Each number is 50 + 12 x the weight over its row's rms, rounded and kept within 0 to 99. Layers, rows and columns count from 0. The size before them is the row's rms in percent of the matrix's.

# layer 5 attention output (transposed), 128x128, rms 0.0661, rows 44-63, columns 0-127
095:37 49 70 41 57 43 28 61 26 56 55 56 55 42 55 80 63 42 42 45 66 55 40 43 57 72 52 72 57 57 50 44 61 44 65 40 60 56 49 70 70 53 38 46 45 45 49 38 39 44 37 48 60 43 57 53 49 35 48 40 40 32 65 72 43 48 52 49 49 21 58 50 46 34 44 46 70 46 46 24 55 58 65 49 34 36 65 43 52 35 28 56 63 57 46 71 40 59 56 51 46 41 70 59 23 50 57 49 41 25 64 57 40 47 44 67 55 34 55 40 58 56 37 75 55 71 63 42
092:44 56 65 41 43 57 48 61 37 49 49 53 38 59 55 54 37 70 51 63 54 51 76 35 24 64 43 57 61 68 55 41 59 31 59 45 54 32 49 43 51 47 70 39 51 46 75 56 60 64 47 71 37 46 52 57 59 51 48 42 63 54 60 36 57 46 65 47 54 86 66 37 56 74 39 49 52 57 62 64 73 47 33 35 64 54 66 53 38 47 35 57 41 46 32 68 57 57 41 50 41 30 51 47 45 48 48 16 51 53 38 57 47 59 46 64 65 52 55 55 81 58 57 59 55 64 68 42
087:49 61 59 42 70 35 57 35 34 47 32 54 59 57 53 49 75 31 66 66 62 50 52 37 59 53 64 46 55 49 46 33 41 47 38 52 47 55 59 45 57 50 33 64 50 35 48 63 43 41 35 69 47 71 34 61 53 51 48 34 49 50 51 63 41 63 69 60 46 40 52 56 44 29 65 49 73 48 53 47 38 67 65 50 61 35 38 54 59 34 42 42 74 66 36 37 42 51 73 62 59 47 63 44 64 48 58 42 57 66 54 43 53 63 38 42 80 49 39 76 59 54 59 46 73 53 81 32
087:59 73 45 57 54 46 80 58 70 47 45 40 51 51 71 63 45 52 49 38 48 26 40 62 32 54 70 45 35 71 51 66 47 44 43 49 58 49 33 47 39 46 41 55 53 59 44 72 62 60 54 69 41 60 62 63 59 54 64 39 34 77 67 49 61 49 36 24 56 57 53 52 58 36 55 45 36 48 36 59 50 25 67 47 56 51 63 47 39 55 66 44 46 33 46 25 55 63 48 53 60 32 50 54 62 69 34 43 50 56 23 45 64 51 51 63 35 66 66 36 50 36 44 61 48 63 35 38
098:57 56 47 47 65 45 33 46 63 56 36 37 51 54 51 17 47 39 51 53 53 54 27 41 41 36 32 63 76 43 23 28 36 36 53 45 53 46 44 57 52 52 79 52 44 40 49 42 49 62 38 36 66 39 20 48 60 67 60 54 66 40 40 38 45 60 62 45 36 43 44 52 58 53 53 46 38 63 38 60 57 59 65 44 45 69 56 28 47 54 49 61 34 49 48 63 23 36 18 55 42 61 50 37 35 50 45 61 38 47 39 57 52 54 48 58 73 39 32 43 49 61 31 38 46 37 40 55
101:77 53 46 58 47 53 57 54 64 75 46 31 46 31 64 58 37 33 45 39 48 59 71 60 62 65 43 40 53 49 61 61 40 54 43 38 54 35 50 69 29 48 54 38 42 34 45 39 52 48 48 49 53 34 48 44 30 39 60 75 32 52 27 54 54 42 44 45 38 48 43 65 51 27 40 12 41 44 46 53 44 51 49 45 26 29 49 58 50 52 50 39 51 66 53 23 50 55 62 57 62 38 52 54 35 66 44 66 42 56 39 60 63 45 49 36 54 65 67 31 62 36 58 57 49 52 68 25
099:49 50 38 55 30 53 55 27 53 48 46 73 43 52 45 66 63 63 62 68 47 72 49 32 35 43 65 38 38 58 38 15 62 44 22 50 58 53 43 44 37 52 45 54 68 62 51 48 53 48 41 60 62 64 57 44 57 48 51 52 23 62 54 37 43 71 51 56 32 44 60 38 29 50 52 60 47 43 55 27 51 42 50 36 45 57 49 43 65 49 61 37 39 53 42 31 32 63 59 64 18 37 31 56 33 62 59 56 66 43 36 53 55 57 48 67 59 66 58 68 42 62 49 47 62 54 60 32
094:40 60 63 38 44 54 57 62 63 39 51 48 37 39 69 48 35 38 33 55 51 31 41 81 52 38 45 60 53 49 55 66 63 66 46 37 42 56 59 47 37 66 55 37 43 37 44 37 44 40 73 58 62 63 37 60 49 48 62 38 52 60 43 51 53 55 58 43 56 29 59 40 35 60 56 45 63 55 50 49 53 44 45 57 80 38 26 65 40 45 34 36 55 39 41 55 65 66 48 43 46 54 48 68 58 29 41 27 56 53 18 46 54 36 28 23 58 44 55 57 36 33 57 24 49 66 57 52
091:55 35 54 49 56 39 31 53 78 53 46 65 52 62 36 45 35 54 25 65 52 45 42 54 69 30 58 48 38 56 42 59 50 51 66 39 61 49 50 72 47 51 68 50 55 43 46 49 40 45 57 36 38 73 55 67 35 47 48 35 50 34 44 39 44 45 54 36 41 58 42 54 40 62 38 48 28 67 57 58 24 39 40 66 53 40 69 44 36 52 52 56 32 27 49 57 52 44 35 62 65 36 47 22 44 34 40 47 22 61 48 48 49 29 63 76 43 64 30 47 58 50 34 60 59 54 51 32
092:45 49 63 53 49 40 40 43 45 32 34 68 60 53 38 43 43 67 59 62 31 75 52 31 54 60 58 47 51 43 48 35 41 42 56 57 32 61 52 49 65 44 60 67 67 49 58 64 38 48 35 75 65 58 49 44 46 67 58 71 61 72 76 58 62 54 54 54 52 35 55 63 40 39 58 48 49 58 39 59 53 46 56 38 89 71 53 53 47 25 72 67 46 34 38 59 36 45 42 60 58 38 75 63 43 58 65 41 47 43 61 60 61 66 41 42 41 66 35 41 51 51 51 59 66 37 40 54
088:56 63 65 52 35 47 64 45 41 55 61 60 33 45 48 43 63 59 70 50 74 28 39 50 30 46 23 36 58 65 51 38 48 51 54 37 48 51 53 57 17 42 50 39 48 43 68 46 46 58 64 61 64 39 31 44 50 63 63 39 53 55 50 32 62 55 58 36 41 32 63 46 66 57 49 45 37 70 39 53 35 61 64 63 39 37 44 58 44 43 34 34 36 65 44 50 37 66 52 46 53 42 62 63 67 60 40 38 51 32 28 67 55 75 49 48 49 65 48 59 63 32 73 26 48 46 55 48
087:60 44 70 32 44 60 45 26 58 49 62 37 51 44 35 31 56 56 63 58 36 47 42 48 25 38 44 37 65 61 40 41 64 49 53 53 59 60 38 57 39 76 54 58 58 70 55 52 66 35 38 59 45 50 36 41 71 33 60 56 58 44 57 44 65 09 61 33 64 40 40 51 38 54 43 46 47 63 55 52 54 53 33 34 69 53 43 38 58 50 55 34 47 44 40 68 50 71 35 55 34 40 72 49 24 61 45 38 57 42 53 45 55 53 60 55 57 59 74 32 49 58 53 52 59 69 32 41
093:54 48 30 54 40 30 55 59 54 37 53 58 51 40 47 62 47 56 20 41 56 58 29 26 69 41 61 69 50 67 39 52 42 69 39 41 40 59 41 54 45 49 65 32 49 33 59 37 46 57 59 56 35 65 41 32 36 62 53 54 36 44 55 64 46 59 47 42 34 62 44 53 48 45 69 41 79 47 37 23 44 56 64 52 51 46 53 38 48 46 50 54 40 38 56 26 59 35 44 47 41 58 43 46 46 42 63 51 26 78 38 44 60 53 28 41 60 24 58 42 33 20 40 46 54 54 57 53
096:52 65 60 44 36 41 53 32 61 13 42 61 54 66 47 67 44 56 44 47 43 54 61 51 69 36 70 46 47 47 52 77 33 46 64 66 77 63 29 56 52 39 43 56 40 39 56 66 50 48 68 61 71 62 58 71 49 56 50 66 40 40 69 70 47 65 56 45 52 28 49 33 50 60 56 58 28 49 54 54 42 68 52 33 51 58 62 69 57 55 60 67 45 40 48 62 61 43 30 39 48 50 39 59 36 23 39 53 53 36 60 35 66 62 48 52 49 61 42 64 59 39 64 42 58 45 45 50
102:45 59 52 31 61 44 31 55 55 42 34 21 38 66 57 44 27 39 44 45 27 35 63 39 51 62 42 36 41 50 62 51 48 59 43 54 50 41 58 16 25 24 28 44 61 51 56 48 68 50 37 50 55 65 48 45 41 51 57 49 50 56 09 50 47 43 63 62 30 49 44 52 57 74 47 39 42 45 54 60 67 61 56 46 58 48 53 74 53 44 57 63 49 84 37 61 54 40 46 40 42 25 37 41 55 53 51 41 32 49 52 54 49 41 64 46 53 43 60 48 50 53 40 31 58 50 45 43
101:37 55 22 53 60 57 46 58 43 61 48 24 47 32 59 34 50 45 46 41 56 36 63 60 68 44 60 46 41 57 41 66 44 53 39 59 35 48 56 54 40 60 38 59 56 36 29 56 37 47 49 53 52 31 42 47 46 46 50 43 53 55 66 18 55 35 39 55 56 60 51 68 32 56 33 43 40 31 56 50 33 58 47 56 34 07 52 60 30 41 38 62 62 58 59 38 46 54 46 61 18 61 26 63 55 49 54 44 79 57 41 46 42 48 41 53 46 46 69 48 64 37 51 29 41 48 47 43
093:28 35 48 62 44 37 31 61 53 56 59 47 45 37 46 58 52 22 20 61 67 29 60 46 26 30 50 43 38 54 50 46 44 40 54 36 72 35 35 49 55 71 42 51 45 57 44 70 35 58 45 51 65 48 68 53 47 67 36 44 47 46 64 69 56 62 41 40 37 57 49 39 50 52 47 55 40 51 54 71 60 52 56 54 37 52 57 52 51 60 35 52 42 62 48 31 48 32 51 41 52 23 64 43 75 52 27 40 28 57 51 66 57 37 50 63 40 67 48 49 46 54 43 45 36 83 42 57
087:31 29 71 66 43 41 49 61 71 43 69 43 61 33 21 56 41 49 48 46 34 51 49 36 47 74 58 51 42 71 61 55 36 41 36 30 62 53 64 53 51 34 35 27 47 52 51 48 71 69 59 58 69 37 62 19 41 78 41 48 46 33 41 41 55 47 42 33 54 51 47 60 62 35 37 52 27 51 53 61 56 41 40 47 61 56 45 50 66 59 51 29 63 66 49 45 57 41 41 59 35 64 41 39 39 51 52 42 39 44 37 51 50 38 69 62 47 48 67 43 54 55 44 64 33 41 46 46
088:58 36 54 43 71 34 30 36 43 51 58 31 55 83 46 21 47 33 65 38 74 18 53 56 62 40 66 44 32 48 50 41 34 48 51 56 39 61 48 47 51 69 23 62 52 69 29 57 57 50 44 54 43 60 61 82 72 72 30 31 44 55 47 35 43 38 44 40 54 42 56 49 47 43 56 56 45 59 38 54 35 35 52 59 50 45 45 61 42 57 44 55 48 45 49 44 56 52 41 37 47 42 43 46 43 47 74 46 49 54 41 34 60 52 53 69 44 61 36 56 52 41 44 36 68 61 49 40
079:41 59 24 59 43 46 50 51 44 29 62 58 49 59 45 57 56 52 61 33 47 53 48 39 46 35 57 31 46 41 43 38 55 32 60 64 61 68 47 67 57 47 53 52 59 79 41 58 38 39 76 41 30 51 38 46 60 43 47 38 54 44 50 41 46 61 24 41 46 54 61 60 51 45 50 61 79 32 54 54 42 68 61 44 48 61 29 40 38 36 54 36 64 44 33 42 48 49 67 37 16 49 50 46 58 55 37 42 76 26 55 34 42 55 44 48 21 32 44 53 49 43 46 61 34 39 32 57
# layer 5 attention value, 128x128, rms 0.0427, rows 45-63, columns 0-127
094:47 50 42 73 28 58 49 38 40 45 47 64 47 43 55 55 81 56 55 59 43 55 52 54 43 54 46 57 61 51 31 65 32 58 43 42 66 67 69 24 63 18 44 39 58 42 33 58 58 49 43 48 44 69 29 41 60 54 53 70 47 52 52 63 46 45 57 49 60 42 41 48 42 43 71 56 49 55 58 24 30 61 65 68 34 37 30 53 65 47 44 67 67 59 45 35 41 56 59 60 49 45 55 76 59 55 54 50 43 29 54 55 45 26 71 31 43 68 35 58 37 42 51 36 42 46 46 51
089:42 44 39 30 37 29 59 65 56 51 66 39 71 45 77 70 53 57 75 55 51 64 60 55 55 67 60 64 35 54 50 66 53 61 48 61 47 42 38 65 43 44 68 32 53 37 68 46 49 52 36 33 63 43 60 53 56 57 56 40 58 58 48 41 40 26 37 56 49 51 62 65 54 65 37 41 34 49 41 60 61 47 59 38 56 83 61 58 74 69 68 68 54 49 39 49 44 33 44 42 58 38 50 47 62 39 64 50 41 31 41 45 48 49 80 26 50 54 61 33 44 49 54 51 36 46 41 51
087:40 46 44 74 54 42 34 31 54 37 53 60 34 27 41 42 38 51 46 48 38 51 49 37 71 55 72 66 36 43 50 48 46 51 34 62 28 34 55 36 50 52 46 59 45 51 44 48 59 54 40 67 64 37 56 62 42 43 48 60 51 22 37 43 59 39 61 63 52 39 56 61 46 57 57 57 51 40 71 58 53 53 48 31 60 52 52 29 73 49 47 57 54 49 46 74 33 38 71 39 51 46 56 75 53 38 56 45 69 23 54 42 60 43 42 30 51 27 40 62 52 53 54 18 68 47 61 71
096:33 47 26 56 55 51 48 46 52 73 47 53 41 56 52 48 49 57 32 31 44 60 63 37 71 41 39 32 31 47 65 46 49 61 53 56 42 44 64 36 51 58 36 49 45 64 60 51 47 57 45 57 33 34 62 52 44 25 31 34 35 63 37 63 50 66 41 72 48 44 78 41 34 50 37 48 41 51 51 53 34 21 30 53 49 52 39 54 55 39 41 35 47 41 32 21 83 49 50 41 60 41 43 50 52 50 49 41 47 54 40 55 39 53 45 46 30 60 52 56 50 45 88 35 44 59 43 62
099:51 36 54 50 48 35 37 45 61 67 43 61 29 70 34 37 24 61 51 45 27 66 34 49 31 34 47 42 49 32 43 36 38 32 47 60 41 58 28 53 72 64 74 33 61 46 48 43 34 61 37 48 57 44 40 41 60 39 47 40 54 51 49 47 66 38 54 52 44 49 61 31 63 65 37 69 45 51 44 58 39 28 42 52 75 59 46 44 56 75 38 59 56 54 69 57 24 44 35 46 57 52 34 50 62 55 49 32 36 34 54 59 56 53 48 67 58 54 53 72 39 46 59 65 52 53 49 66
106:63 45 63 43 35 65 58 50 55 46 39 36 55 60 58 35 47 47 74 32 48 43 33 75 54 63 48 72 58 57 37 48 61 58 56 39 46 44 72 46 67 48 54 36 47 48 30 68 56 68 50 53 67 61 55 65 72 70 56 33 56 18 48 28 49 61 40 45 43 44 50 82 47 51 59 61 76 54 48 43 55 44 41 50 70 41 60 56 69 41 67 59 52 47 39 51 49 57 50 30 65 48 55 48 60 44 47 25 55 51 41 64 65 50 48 23 45 57 41 36 44 38 41 46 44 67 32 55
096:59 53 54 54 52 59 53 42 42 31 54 50 82 45 50 42 56 57 56 51 60 53 52 39 54 56 66 65 47 47 53 45 49 41 30 83 51 46 56 56 39 33 53 51 47 62 51 80 56 51 30 29 49 48 61 24 60 48 55 91 37 35 58 63 55 46 63 36 46 59 51 48 78 57 27 50 51 41 41 36 58 44 47 65 20 56 58 48 66 33 65 44 54 66 46 40 34 59 41 48 53 51 46 50 34 66 35 66 29 47 47 51 53 70 66 61 41 41 57 48 56 58 53 62 38 52 51 35
102:45 46 34 48 37 41 64 53 45 65 38 66 58 43 47 58 38 52 42 36 63 56 35 47 26 80 25 45 67 59 53 59 55 48 50 65 52 45 53 43 40 62 43 41 48 49 52 42 59 44 62 68 35 35 47 45 54 49 46 64 46 61 74 56 38 34 52 58 62 57 61 25 43 34 70 56 76 44 62 53 40 58 70 25 35 48 41 42 45 48 51 60 74 55 58 70 58 61 38 32 38 66 67 58 64 72 58 57 39 38 49 47 24 33 33 42 40 53 46 58 35 42 55 36 56 34 50 56
092:78 54 42 59 88 58 68 66 70 41 42 54 48 45 58 62 67 40 47 60 64 29 43 58 41 36 56 52 49 42 50 53 53 69 50 42 56 30 58 42 24 65 53 50 35 42 29 42 66 54 51 38 47 55 63 81 73 57 45 53 43 33 41 39 21 46 50 52 33 45 55 49 51 56 50 55 45 31 54 58 75 61 67 57 39 59 44 46 57 76 45 58 43 54 48 27 63 53 59 48 33 44 51 38 61 48 48 41 41 45 38 40 42 33 59 39 49 47 53 45 45 52 51 55 75 66 67 50
094:34 46 42 59 43 55 40 57 52 53 55 41 36 64 82 52 62 41 47 65 57 54 41 27 43 53 35 59 35 16 41 54 54 59 50 68 59 61 47 41 69 43 64 19 51 68 70 54 36 39 58 43 29 33 57 52 55 64 40 56 55 39 41 72 42 50 59 61 49 52 47 44 48 55 61 57 42 37 45 24 33 31 28 44 48 50 59 40 72 42 63 49 69 65 61 47 48 43 54 57 55 61 56 63 49 51 26 56 68 55 53 62 50 70 55 59 61 45 34 42 35 54 30 64 58 48 50 32
093:44 48 33 58 53 61 43 42 51 57 49 58 48 68 60 27 65 31 58 47 57 30 55 58 51 50 74 67 51 52 64 47 71 43 46 61 63 39 74 64 55 25 51 54 29 37 47 66 56 62 35 41 67 51 57 65 32 48 51 59 43 46 51 51 50 77 32 49 40 71 60 51 45 56 60 48 39 51 46 44 24 47 52 51 40 39 35 56 50 46 59 29 79 70 21 52 40 47 54 39 62 57 43 35 78 53 31 39 59 42 52 43 31 49 37 49 45 45 34 62 61 63 53 37 51 50 57 60
099:51 55 54 40 41 80 39 52 52 39 50 49 43 47 49 56 55 63 53 36 56 68 30 57 31 44 53 40 40 39 70 40 48 36 47 59 46 36 31 86 47 54 48 54 72 54 38 56 72 55 34 46 54 34 45 76 70 57 48 62 53 35 55 48 64 58 41 46 59 43 57 49 52 39 30 60 55 81 64 73 60 41 39 34 67 58 56 49 47 56 49 51 49 40 80 45 48 48 61 43 58 36 46 66 29 42 43 43 53 55 35 47 50 36 66 63 58 53 74 56 38 70 57 51 57 42 31 65
096:63 21 61 38 66 72 37 57 23 62 48 25 55 40 47 53 41 43 60 48 31 41 43 43 41 43 38 53 54 44 46 40 63 27 29 47 25 54 79 60 35 46 41 66 46 68 47 48 44 34 52 45 43 56 41 34 66 56 44 60 56 67 31 51 56 40 45 42 47 48 66 63 49 49 52 50 61 37 42 54 79 57 69 53 61 40 35 32 53 78 54 44 30 63 51 40 35 40 52 40 46 54 66 60 70 76 52 43 38 51 37 53 48 49 51 49 46 25 52 37 44 41 45 42 50 53 51 52
110:53 64 44 73 48 53 60 58 51 22 49 58 66 57 57 47 45 59 58 50 60 50 56 39 52 37 50 44 45 39 35 49 39 41 53 55 34 57 44 53 51 53 73 45 30 23 56 57 48 62 42 75 52 46 31 37 51 63 34 57 57 45 75 69 28 50 33 37 69 29 56 41 46 54 51 53 39 59 26 39 54 11 49 63 64 50 32 53 54 90 63 58 38 54 47 31 48 45 48 57 54 55 56 57 55 46 59 58 57 50 53 54 35 62 41 38 41 40 53 43 44 46 75 61 43 70 53 43
106:50 46 69 28 33 65 50 26 50 51 65 56 66 52 47 43 16 40 31 50 40 38 55 54 39 46 52 28 56 39 53 28 31 45 63 55 37 59 53 55 32 40 36 48 56 48 66 56 52 44 67 62 63 42 48 49 50 46 61 62 65 50 42 57 49 66 65 49 61 56 53 33 64 47 64 61 29 54 46 69 60 34 51 51 53 58 69 48 76 44 51 36 47 42 32 59 42 51 33 57 80 59 56 47 43 32 50 59 46 54 67 45 81 51 61 64 43 54 59 49 43 50 34 60 31 33 48 32
092:70 51 55 49 62 41 55 34 59 60 64 77 52 53 60 55 53 51 43 49 37 60 35 49 69 78 57 58 49 56 50 49 43 55 41 73 51 60 48 37 39 38 43 47 56 50 40 51 44 58 76 67 31 51 42 60 60 36 55 33 58 60 50 40 50 43 63 62 42 68 40 43 46 31 60 35 77 47 43 49 42 52 49 53 37 42 46 30 46 76 59 51 48 48 45 41 57 52 48 25 51 58 36 70 22 44 57 72 68 37 41 36 50 58 38 46 37 43 36 37 36 23 42 62 76 46 65 57
091:55 48 31 52 45 39 39 54 58 48 55 35 33 75 57 56 52 31 56 36 61 37 56 65 48 31 39 55 38 41 53 44 66 50 47 48 36 51 35 43 49 34 67 70 65 30 27 36 28 45 69 57 48 60 58 61 70 51 33 65 38 55 58 52 62 51 61 51 60 77 75 38 41 52 53 39 59 63 49 66 50 67 56 49 56 33 42 35 27 45 42 51 42 54 57 55 54 64 58 71 64 59 59 52 44 11 33 37 43 68 48 46 62 53 39 39 58 55 45 44 53 38 69 55 61 54 50 58
093:41 52 51 54 48 65 46 72 53 46 49 44 44 31 53 64 25 45 38 47 42 42 55 22 66 44 43 45 45 67 50 70 31 39 52 75 56 39 47 67 23 44 63 57 53 32 41 38 62 58 55 33 52 60 47 34 37 42 55 37 51 52 49 48 36 27 45 63 51 51 48 62 46 56 58 54 58 39 34 65 60 67 33 43 29 44 65 52 56 59 70 48 75 43 37 60 70 56 73 30 67 75 78 56 56 38 59 43 48 48 42 61 68 57 54 34 58 54 52 51 59 58 62 39 64 57 44 53
093:61 44 45 35 49 64 70 46 57 37 26 34 48 43 29 47 48 49 49 65 44 39 66 53 46 58 66 64 40 62 65 68 60 60 31 54 25 44 62 42 59 67 32 53 32 54 61 65 49 46 43 53 44 69 52 88 23 46 67 46 38 56 54 48 59 64 58 56 40 48 68 64 52 42 69 35 48 74 56 41 45 62 59 40 60 59 58 52 46 48 49 49 47 33 49 55 42 54 60 47 40 31 69 76 35 43 48 69 53 74 54 58 52 59 50 55 57 53 66 31 56 43 29 59 44 44 53 42
# layer 5 attention query, 128x128, rms 0.061, rows 64-71, columns 0-127
106:49 51 52 34 40 55 68 67 50 58 49 52 42 54 54 74 47 53 50 41 36 59 47 32 44 64 49 63 52 44 85 57 40 42 51 23 50 59 56 17 63 41 29 36 54 36 76 72 56 40 51 54 56 40 50 44 48 51 37 33 40 56 53 31 44 56 40 66 68 65 62 53 49 45 57 57 66 49 27 50 66 27 46 29 69 54 46 55 59 55 56 50 58 45 52 72 56 38 45 39 53 53 51 60 66 63 61 43 65 68 47 59 51 49 40 46 40 46 34 48 35 48 32 48 30 25 49 69
097:37 53 41 55 55 74 24 54 78 56 48 53 60 30 52 78 63 46 55 48 40 48 50 56 51 56 61 44 38 56 46 63 49 37 38 56 35 41 34 49 35 57 50 47 44 48 29 44 53 64 54 34 48 48 53 78 63 55 39 52 65 54 37 45 53 66 62 48 57 43 56 69 45 68 32 47 33 51 38 75 40 49 43 65 57 46 27 52 46 45 45 68 38 40 45 37 70 40 43 42 54 34 41 45 57 57 35 45 64 47 65 32 45 61 74 73 46 43 55 39 68 48 69 34 34 73 52 34
086:34 63 32 36 49 51 56 59 30 52 43 26 22 43 50 40 40 68 38 63 65 61 44 50 43 51 39 57 38 36 58 44 45 53 55 54 58 37 41 67 36 33 42 63 65 43 56 55 37 65 40 70 75 46 43 50 42 47 40 63 48 55 41 55 61 49 58 33 54 53 61 29 50 23 37 61 48 55 54 33 56 79 53 42 57 41 46 75 60 31 58 45 31 35 49 54 40 30 62 41 75 66 60 48 41 45 51 47 48 53 44 56 67 47 39 59 50 34 78 44 39 61 64 66 45 46 48 69
093:60 53 45 59 31 36 71 71 38 43 62 45 39 53 51 24 41 52 35 32 66 52 47 44 47 57 47 45 59 61 62 40 65 76 61 67 38 31 54 49 48 66 65 31 56 29 39 48 47 54 59 57 39 45 35 71 49 50 40 55 55 61 31 40 47 60 62 53 50 53 57 42 35 36 37 41 42 60 55 40 34 48 45 61 51 35 57 62 09 65 61 61 56 46 56 59 74 47 54 28 53 82 54 57 59 66 58 39 61 34 43 37 52 45 46 51 37 57 55 60 53 25 39 44 57 46 58 55
108:68 52 41 57 53 57 47 55 57 45 66 70 32 66 63 55 65 56 56 53 49 55 67 69 66 58 64 45 46 58 53 54 38 44 69 18 27 34 64 63 48 40 42 57 45 60 40 50 44 39 48 52 61 47 52 59 43 46 43 55 44 47 78 45 65 54 38 59 75 40 61 38 64 57 54 34 54 57 60 36 28 56 52 61 42 38 42 69 60 38 36 63 32 51 31 22 53 63 56 39 57 64 33 49 69 51 58 60 57 61 42 35 41 41 50 53 53 41 45 75 57 40 77 23 46 51 41 49
093:34 48 44 58 66 33 62 51 42 64 57 48 35 48 63 48 61 52 62 38 20 39 53 47 65 71 34 74 61 79 66 65 49 33 76 65 58 41 72 46 35 39 54 42 50 62 55 36 47 67 40 48 46 38 47 54 47 62 68 48 70 47 50 39 38 32 40 39 51 39 42 66 57 55 42 78 45 47 55 64 45 52 64 29 35 45 52 52 53 43 48 47 50 50 63 56 42 48 55 25 54 32 59 56 31 57 42 58 51 29 63 59 48 33 34 32 38 35 59 30 62 55 40 52 53 43 35 57
089:30 14 37 69 44 68 49 78 63 63 61 41 68 51 71 48 43 55 55 37 41 44 52 38 54 50 41 40 48 67 50 55 64 42 60 47 39 32 45 41 35 57 57 65 47 47 42 48 42 27 41 35 48 60 43 59 48 28 36 78 51 58 57 27 53 56 53 52 55 36 38 46 46 68 44 33 54 57 79 51 34 59 38 57 65 35 54 67 59 50 56 38 60 45 55 30 41 67 60 63 60 39 56 55 33 61 43 52 45 40 47 22 62 52 73 34 47 56 54 54 56 52 63 36 52 57 53 37
089:45 65 41 84 60 49 48 49 22 40 74 62 59 43 32 39 36 40 64 50 42 51 30 49 38 65 39 52 46 43 46 47 55 54 59 65 44 56 47 39 31 61 59 50 31 54 40 44 49 59 63 58 59 42 36 53 71 44 36 36 45 47 57 57 46 40 45 38 41 54 38 79 70 27 64 64 70 39 36 55 53 71 63 56 65 64 29 40 52 62 49 69 47 51 36 48 55 50 36 57 46 67 44 58 49 42 45 69 56 40 38 17 55 53 56 55 59 53 41 35 43 58 66 69 54 38 40 59
# layer 5 attention key, 128x128, rms 0.0551, rows 64-71, columns 0-127
102:52 25 72 68 46 71 52 59 53 50 55 49 50 51 44 64 36 32 59 64 58 33 61 35 48 59 54 85 45 54 72 57 50 30 31 43 37 71 40 26 52 34 52 54 27 42 45 54 37 62 45 40 57 48 70 32 56 57 51 64 43 68 57 51 43 57 55 38 45 61 38 43 37 52 41 65 35 58 51 45 76 57 35 52 51 47 26 65 58 61 29 51 60 50 45 45 54 51 52 58 48 50 31 52 69 67 33 60 43 56 36 51 69 50 30 41 39 37 52 63 40 44 56 47 59 55 33 63
098:22 44 65 39 39 52 59 56 53 61 31 63 49 54 49 60 50 55 49 35 57 48 49 49 31 47 67 29 34 51 51 46 63 52 48 62 68 50 52 56 43 38 58 59 38 53 29 32 88 61 58 48 66 47 48 37 38 39 24 32 45 67 54 46 37 59 40 56 56 65 40 45 61 70 42 58 55 36 64 41 58 36 53 57 45 58 48 55 60 40 65 50 72 47 71 51 56 47 60 35 74 39 71 52 49 28 40 51 52 49 63 48 42 53 69 76 42 45 60 62 42 31 59 43 48 65 24 45
091:60 52 36 57 32 53 60 56 39 63 56 43 28 32 63 43 27 53 70 54 65 47 67 74 57 46 49 65 61 39 69 55 34 70 55 40 54 51 44 60 38 38 47 59 58 64 74 69 39 65 53 52 55 36 53 64 47 46 59 31 38 42 57 53 70 58 39 65 53 47 52 33 45 44 54 56 62 78 67 53 57 51 57 42 56 62 28 34 45 52 25 41 50 50 50 46 39 41 59 32 53 40 45 46 34 57 55 53 50 40 65 44 43 51 42 53 50 83 37 50 50 65 23 72 57 62 65 38
094:54 51 49 60 19 49 44 70 35 48 57 49 54 44 35 51 52 46 42 36 82 53 38 41 30 43 55 51 85 29 38 61 48 61 45 64 46 24 62 32 50 51 72 32 47 49 62 48 47 67 74 48 36 47 33 60 53 61 40 36 61 54 39 62 58 39 42 52 45 71 51 45 40 60 62 46 44 46 40 55 52 31 35 75 57 55 63 51 41 71 33 45 47 57 51 42 48 52 38 51 61 55 71 44 72 49 43 48 39 28 39 28 57 37 38 40 53 53 51 54 77 50 58 48 44 57 49 60
104:57 44 44 64 52 57 50 58 22 50 72 31 59 63 59 53 52 50 55 27 47 42 56 61 49 53 57 54 38 55 31 42 64 55 58 49 56 42 62 41 63 61 52 39 45 56 49 48 50 37 67 50 60 55 60 70 56 70 54 45 27 50 54 37 55 44 37 47 44 42 50 38 40 47 45 52 33 48 70 23 23 49 81 59 43 51 42 62 42 39 61 52 28 33 48 34 43 69 43 25 50 33 63 53 52 64 57 63 44 47 72 62 49 50 55 30 59 63 26 56 22 36 48 27 50 41 40 65
099:29 61 31 47 71 47 43 44 52 36 41 20 61 41 54 55 52 56 65 44 55 35 70 43 49 58 54 67 69 35 43 45 51 43 64 43 52 40 50 48 56 54 38 48 51 60 56 55 58 47 46 47 54 49 41 19 36 59 67 46 32 75 39 38 48 45 62 48 57 55 38 66 58 64 56 41 56 58 52 42 57 58 68 57 31 61 52 48 57 60 63 56 63 51 75 50 52 55 52 43 46 43 53 36 26 44 44 76 43 27 16 50 50 51 58 45 43 35 56 28 69 33 47 86 59 40 41 40
089:46 40 69 48 45 49 43 45 28 56 37 46 45 43 43 41 51 51 44 43 55 42 50 58 37 61 53 42 34 62 29 35 90 60 71 51 40 44 45 54 38 52 49 35 64 33 40 53 59 59 53 47 51 57 41 57 50 33 51 49 32 51 30 57 39 34 70 48 66 43 47 64 46 74 50 53 47 43 40 58 30 47 60 50 61 67 47 39 64 53 69 36 53 31 48 40 69 68 45 13 68 54 65 65 57 48 46 39 48 44 31 59 48 31 58 40 30 68 44 30 62 45 36 53 32 58 60 43
089:53 49 57 56 51 37 65 50 55 52 63 38 68 39 34 38 75 41 44 53 48 65 25 51 39 58 51 49 51 66 51 30 36 52 29 50 51 53 26 80 43 55 44 42 59 59 51 49 66 65 48 61 50 49 30 46 39 37 45 55 48 39 50 61 57 47 57 70 28 56 62 55 44 56 49 52 55 64 62 43 34 40 50 64 54 58 40 52 63 09 56 30 70 38 32 42 39 49 57 61 44 62 68 62 51 60 60 48 63 52 33 52 46 46 38 29 55 23 44 38 59 37 75 70 58 35 50 54